python train.py --hidden_size=96 --head_dim=32 --vocab_size=8192 --hidden_act="tanh_gelu" --bias="all" --init="normal" --lr_mult_o=3.0 --beta1=0.9 --doc_mask=true
Each number is 128 + 32 x the weight over its row's rms, rounded and kept within 0 to 255. Layers, rows and columns count from 0. Numbers have three digits each. The size before them is the row's rms in percent of the matrix's.

# layer 4 MLP down (transposed), 384x96, rms 0.0741, rows 222-255, columns 0-95
096:116124094132174130129109129087097107136131129167102054094127107101104110135088131119155129134133118154148136164128090082099115156078182174108183122115140120102110051193167148107202148169191116139191175121156170109160170167039123084111132167158128127126092106136084138091162108129113121113
093:113165107116133145103087116183101181095121169102089125114111176090166100208154206093127118109126085137109104185169067130119176132130138182122125172109134140054133160121141081101135090100098086143113079147144118096140091138103094096179124114158173188099139145078119149144118177135149131150
096:095113158133129135133089077107129076137160117099133137064146136127178147134150059205158104100126124106107132151126149138170142124171115135079107127141137123145157123176149108116172163072092093121117099124131144060128101132188115081097118117183155078107101139113141116095140159213222185124
100:138149101088129116116110119107123112113103157089130176160190118142158168097124067150136123182141114120201061089083125088158102125163150084042097141115163119119200150069155113134134147103104176176141103119099170106123105122150101186135123080128170171139154166157078181103137136109139123098
095:172122122114128140106097149083118116148160110144115106168142141133123127117131139133107069137097107146157127190150125113115110212074142100140084080139085125119122170064084093105160135122057154084146124094115161132127208175159168171145093178116188120190156163149135071120100092149138070139
090:186170099120137100106146075145094165095162126134126113084115160166141125136115090180083141165173159142130146117115175136122113133131128148092131086151091143141114123107066128118110067094109127049105166117134169152139076143148139170202129135062171195156153140186106140073093132136077124078
087:092151148170124171191137115148094088155081096115151193132177129140120126169096166083125086102099119150124145115092159068091135116125095099175173127126168182182119148120115150174127122099103187152100093113145173121150097184136139101119150127148100079117142154089126087034101100166132076128
086:129133153125141085092166039094106141091215100143069154129155134145128095115148114152156159162082124136128111093127120136179172087123157125127161099094102173132144086192158123117155106102107113124148131106107150153144081200118182116116095120083106088138209165133130121076089102174169148136
093:100095093131150145150175072086117117132130109129150146139158055140098124148092124108160166123120061134146102105087147082103091111160144064137164174138144083128200131181159184217175121110141095158112141131098136139104154119152076162095112140180087146085125200125151141135126071125111132130
089:157104174116143125135144095133115145117108120187125109136094131080146115177130135084115167130146096091107141108149109118180123156106147114132136081149123137157076188123112064160150168049162128149087131075085110086162199096127099058107079110091207136156149164103149150101157157142141193122
115:131055093088121155113105154125157138097131186123155106154142121134094088111105067124081116087193127181124117122117132107098114081142128133139150130113138092180105180146098131116155151145114138110146116110106088183126146030151151182091192116176092121107115156156115110126156126169158128233
085:118080150155145128172105180113142182157102162166102106132099158117079172120111165142163125093125144115086077165145083105127118126156102149177114125156090106099139205145046147123158159074100130146130102165097084091147165080164127051169170148124151106149121083144117135061139113162154094133
092:140113159113112147088181092091108132144143101202081118115146105140131072209125131098104076121097109127154165175117138139149118089136122114151167165072159141111093159186187126123174077096150042129130100136136162106115123210124142130133127086117107171093123149083149135112128064146116158168
103:108119109148156138128177109095121114123144133103201109129139171134093153164128118123167163096167118076114085114121094110137143148125110160106094087170184133135127127156117100096133135103152159109158184204112115129102060121142121171114160166192086068055130132112097128081208070172166104112
093:115136140122112178124173189159146082135060084093130154077154097084179121129158214109176096142053137107139119061144116083112099140125188143104124142126164109133112167169155136158090106120154084087104105170129104142148115092133116146107124132161098154124132180143159110120099158094052168155
105:081124104093138111110102100059081134122173141135073167129179086163057149108141140127180136132082133108151157088113166151080095103157141097127123186080125124126161117154150093195143117132134136087138134175129168128120109125053176158142147107167143142102136085203198126149104159090113158114
106:096126125169079141137095125108101070110158152126095094141092139139142147128111117084150205145172066108094110150165159112127063175065124097165125167139173170115097105104174152160120136130069187161138103124118119110118183123093131102153154173107108155166090132145186141107151197103127111063
114:104127106135163119133087157084141074135126150169113123170120154141098110049152146141079161125100182181125185165176123198155103134162115130146126109118159075105117152126120122132110141185080101184102147070133106119170120138082158105138087072050144125097131117115180121150106128165178160077
089:201116133119103109111181132165134087177095104120124080114185096115038083135118161081143092092113152124126183189131136174197151145163083103131096101114114151095170106099175182120114121134135071148122178144132128121159133103152141105143090095140164148113043123131131167168096111141128123129
094:095144154160118101058124094146126113111106115096119233165142066043141121151114137124121110120158108094111144092212158092101112108137118189080133106146100136093168115135106111156136145154171108114129115169166173159123134079143079101167148152128141182116124174166111105100131184139078136103
098:202116089184085160094076127143098072102119085123115145147118099193092119116164109151169112124095112127198092144146178159075114147096141164132137096120202162131086136159120181119154130101073112141207127097137116090160088130079106130144073095170140149110144151125126146108111137183118146126
085:093152096126119066099148154088132167145090131156170108176137113053118110120168171147118058118129134096104148119129124150190144128150130137123098133134095107119115097155083165134091188136176107165147133164102096120103125187089151101148139043119208139145086106145211151116166077134130127105
092:142150203147085138133107108125075147105185118121146111157082102116098141084096142123106131145170143178085144162096120125140099183073112148122099164139182140083130104132148120117143111113132117149140181152069155119166063094155122176118159121085158103104081216148076062142141148169127086163
082:132138136106100092165126144123072146188134102149181168161098086170186114147065108109127141185138088131130112053159125127135158084159134162136153116154156050075143137126042146136072107112105135132098163146121145086135164145121206108169147120162163176146101127125130072121133130094122088118
081:140127119189081167142138092181144151137100159171119142093078141152114066105138135097024091088150124100139144130152205126119099129142106148184164096063162127101119165160142105120098089185139155118145102104060085133124143159113134147130166070081178130138106148109106156103114122153163156135
100:146113103140187097117142077067115119118181115097109151097161136125152163106079134107177053101139105074137123165137179105109101116125115124148072173136137150124154158128108082128065156131205140109061155146159072144137155107176120114132126168169169177126197134122157114129104070158093127146
095:143174083145133163130103110080169103098101078199087133140142128137137058127134080076090139085181129102128161159132136088161153128110147144073135089143151200096153107109122114126071140170139151132097117153182158185158167078146128081145129140140080055121139130086174129130160117185124147130
091:153212173141094120156103119108162101094089093106116103159124088185152112138183165139151075072166108140137154119145106105116149100092151103110127135123105150172114129063140185107189138153051148184115138150154115118146095136161153082078140128155124080104102105128100143144059118148182093172
116:174122160135106142135112104177104138105120136177097071081080154098078081075116098157116133161089152153169190139157117131122161181094145084150096099087124171062127105188134120141101079113144165169190116135135128135102085146104139142159129133083188177086150121168113194106089142103137114132
091:134123156201167136080146099114120113155142142085089115122132087175133078131087112169115171156104168147031120107176101118113134120069186147075191098132139165114097136135101142189131102171074086149141128117147101135081149165084089144110162151100133156178110101161084141128169145132127153104
119:148104136099082115099130084155124140115162193131149122157125109116077150074111118209121146129116090133095098148139114173101201146174100164134103174155130132089129124136112192066174128127086189177126164127123139139140083178097127114080104061117183123149094165106102124158065148150102099113
098:193142114109072101112133093099102083152101118133129158169137132134092141085133123119143117093071121158182131123194116115128099191139079103089101153086148063134156141090130159159128177104091122184095103164091176094114107136122129116089144180216155149184157172131127117088122150107116176092
106:080127050151125173120102090146109134067115140174152104158102131125150110091168166107131138114051105104119156169097077179140110135112049163138098128139101114127140198186167172152133136101101090111111146148136105131157078196149129152166113080124126166139094110169181109185086147132124124115
087:203154111158061083197089140126157138084168154155121119112138114090107155169149142171137161094150157090112119116158202125104092125145076102135095111145112181109159084127176120163145132112099110068098147133122179145082092166144154117130086157154131153064087078104122163132096117165141071133
# layer 4 MLP up, 384x96, rms 0.166, rows 223-256, columns 0-95
108:147124106121134181123100152135103119122127113148172140153137170093110110097137123127171153133120146060121149096098178118172129138123084064156115085130199135149122119168076107158188131121110081132130126128080084156081060084213156178109124151123196132104142185122098081068135139140149160106
090:205101170132122143126128093142127120116144131055107104088137129113103158155149082159162132137085096211111137166192124112079185065112126136152120154101166130101174097099093095147052123142128068079115113149120140138117127176158166096150161147115120164091123118125145156185145182164085115094
103:147176121094077144160130116176121095145101109111094089079170118108089171073106134081170145162132105112128127159184112156170116104116120064178126187119149183188205124110144119113069083176084119117092088133088167127163105119097123160127176125168183112146079111123124143125105142146120156102
076:116148105133076159125171150150104109077186119094085159132117185145163112082159136175101121137141138137108144142068081094134103175122107189155106124207160141071132068166092120089099143096208163168104171101077108133155105125155120149096099071133142132090108161147135128158096157095112120136
085:128056138138162121078144174110197096141091139077159119130114218114108150090147140144156188102153122132142072136120112114133090164150167067124151142142123145100115177130084137117134111112118172134116092179140126137198188112174125090064101134122128084089181129136117100172126060141103135124
086:132061093130139096143122149159097134093102159119126093165131140165072156090136061137119163108136134118070166208069115064095107165087102159127171111094139159100181133104093111085116144151106161164170188128148068125172090111202166138136155114121136152130114105176109153110163140097149133140
086:158067142104126112124162163153133113138102106149162130154051164102110142068077133102114115079161117139144153099107109129105127151122189114147121132135164142099135129063088178125118115184180167098157096127123124108120173176088133049110202104166171162092072095169098126109148117140162183112
099:092145148168117140142135101173189092130138157060087173125112166141168184150068093091150089081142113060135134146163142080141165117123121123119152130163060169138124155111153129097161153105139160166117146137144088094072068067173187113102156141111117150102088149164161158145108158085130102097
102:173119090128143152067092074151143123105162116175164173116116129160117167100168100141077089158103157120153101102115122083068119144162108134189059065225106145154143091135155145136128126184172158117096145145114108133053131132117129127116166164164112123104102118206131091106119152117116106128
115:085124065129130131083138108098117095057130143130133090143143154099225136090109139157197173114049136149154116089126123107163144159093107068172056187146113188127141110152112138101145152127127177120114113189133131136104150126119139175150101131097120070126128169161170146129097147096161110107
102:129123099082144116185122151162077107107156141132136208113128119141083157067147150084094149094120147136092163126119121125137105135159099096177165043154175109153124134187136088169089175090113162097091184103172112070081103092175118129170138165106170118148070107155138133109140164152105118130
080:181090154118086053135067142133159099114171137046111121115148180129107140113202110104168063139110182097114097152143159128058137105102162138127134130119157127071134129095123131124112127127135159158153185188136144103153131121150147067081177084145154114079157130162126164101085129112172130157
117:132126136152098156104103106115127189122094187115176119123119145120153102139123166109106102162162082191114112160175113122120110161127181097135087181079136076095149105058158154207088128148161111214090105172106182088113139164115135093092106101097174116110126092102102134135160144118083109153
093:148191095095109089110123138153138147090116114122157149069103142087101173110137118146149121171107086106189141099059127157170123138143027126198175097130120122183104119141127129075166115167149143138158091097121166125115158117121212103076133096137143138105085149122131172100083182143148136115
105:142160111122129142120129074193137123115146118105111151105057153108092163121113110139079085189092145146146159200131138085158140127084127123127152185133129160079123158047204117152112128144145115191162165074100125100102060117114154118057161127137156150150102139078093133124176138164106116130
090:180109140108193130087173102144129180150092111142169172168120145098163099148153075131089147116122132121144186111082136144086157132174173119126139111168073078134097103169139074135137134110165125101117202127166148155136078114113123118168144165105094074093069129108115083136162043099135108155
108:085117080112092150119099139127202165101159096081112117142124091175135147117126174164144141156165132109128063142167124114129109097147151088125112197093110143158179088129104110048107088133172104130119159165079167083099152127105138120113135097133173182117165136122059120157182153120209122119
091:107173156086089204161182104118176145194074161107118147075142145185161162090067178147156143127082154154122197150121160116086107093105191116117086117144115142057117116138170108175149103123069100116132113112137145134100109139103078152122094142148161154148109129138131103121124103075141098145
100:118121130071137147130127153171185143120101175169132079101169163134081087120131108217111126142124190140085128128086091179190148114072105116232130098122158152137096104093141118181089108146142104138103093125142206110137127139095128083088139085143122126066119144124129117133120154100141159131
091:082080158099154173143158094154083137182110238178132182096113124134180095125103108129155128067104173153107182188123126138126114127105140141087115110126115121156138130145152120170115116172152114090103074157114179114110157151116142124095195060141087087103120149092090076143137131103114148122
088:104129089135073132061139137162104096176149131095221114133187118142136160093169199095119074103174161113140108110144110110080135119086150149115145119169134129152126146152153109116121176097168112146144056165052166168100127131141113144118171137103155133149073076163173134120113074124129098102
093:138124193157143108175134156133141076180136113111077173130146160108137098126178131100067132098078114131136126157116175115063119099132122135038141098147116114096157089091148113074120071146129168128071128123079093174174136160192151099091198148159132126156119107153135162179130161128097121144
091:121134120103144086098105153183136181147134121128093151153140121117154133103185130087094105145081154202163141121120119134118119112140149085054171122160146063089095157131214126140101100129123126181117188065144153115145103127120126112154096154113160089123143131133157057091188081180076153104
089:134117124084077091122173111147123124100176118145139125171124160138148102105096100170185150091157147144121114082117149106118017140202116150134132087195119113122110145108133111131178064152143116178077114171105125090084152106134137189112108142203127140097113122198143081149160144119117111112
092:184165115148108126143134101197128128096196129123143098118108174166070162073108144194039103111067096152079136147107161112099158151180086141169152114107097177101105114103113152072106114139135120153124121108095155157150136125100090112122156118159150106188130115120110096153133192153164083161
094:168108157119134154118099182106116131131148135118088164171130125137114177116086171174135094170122174139146137045145148170157129132123140143098152176063098121118183141142025138060125054090096120125086122131085137095165099135155105159089160167177148149129124126127096130161101104081096156130
098:162062140055173112162115164170149172159126132186117102122082136134158163104061106116153129196122137078134155102080127151153148112102191144113171079108172129162126129189128069163138135086167141101146118046133096100127103125073146146139090101102126123127165123118134141134151134062144120103
119:097119172051125107109106123174142136192131163166129147125170169165158123136154137127093197121151096082100118109167166155153101071144172104138175153139108138098158063084126074176134119122065204118127105156115113072151099152122168151119116093103104125107124082127090159121176155086121092149
082:074094123101113139149129125099141143091148124131114128118115166088160125128205139165083113102120162128126111138122104163196105153193109034192154084161078136117125130040146123080197136115130148164134120088136040120154153108101181120154120102119160141134142125158123104118116115119121119195
101:133123150174155119177132154111151157114152116143176124100115138104126164100149113130121126145110168098170100133177134145096142163122109108143121173067112140135147128086131101153175148114060138121153142171142137143131082122076080138136185129158109022100152120160198141126044091041136082092
099:138127133144182168154115180098144147149110124095076167151123171101112177093180080171056154115143119096166158141134110088107079141128091095088114120125106142114063166088092096081143154161154127238157171102132107166117144119161110127077145085103127145139070191147134106123123117123118148124
083:103144219134108117070154178151105123156163135126092206073147153106177218144153131114131098134110140151076159142148150076131130132151157133137105153153141131121125165141128125112139116118186162098089053124106121126077099085130117092084110109125137113082216159110117144070117152130127138083
085:147051151141174148155183124115154157165103152090106156135150125195093116101126176081209093122157160132169097132100164120113167093074142121124095059167180147152123100089108119123068094136175189137129098099113093124203121131119141147077078129111131150149113151135133087122115098146113096137
110:156093100116089105116037137130116124129109163105106094172132146162109129109140153194106207153103118150152108127111178183121084151089097141133130137130107138131100152123069098148112099122092081178163115115081154125135160181121165146203118146089196200101164130096124156152109143066133119102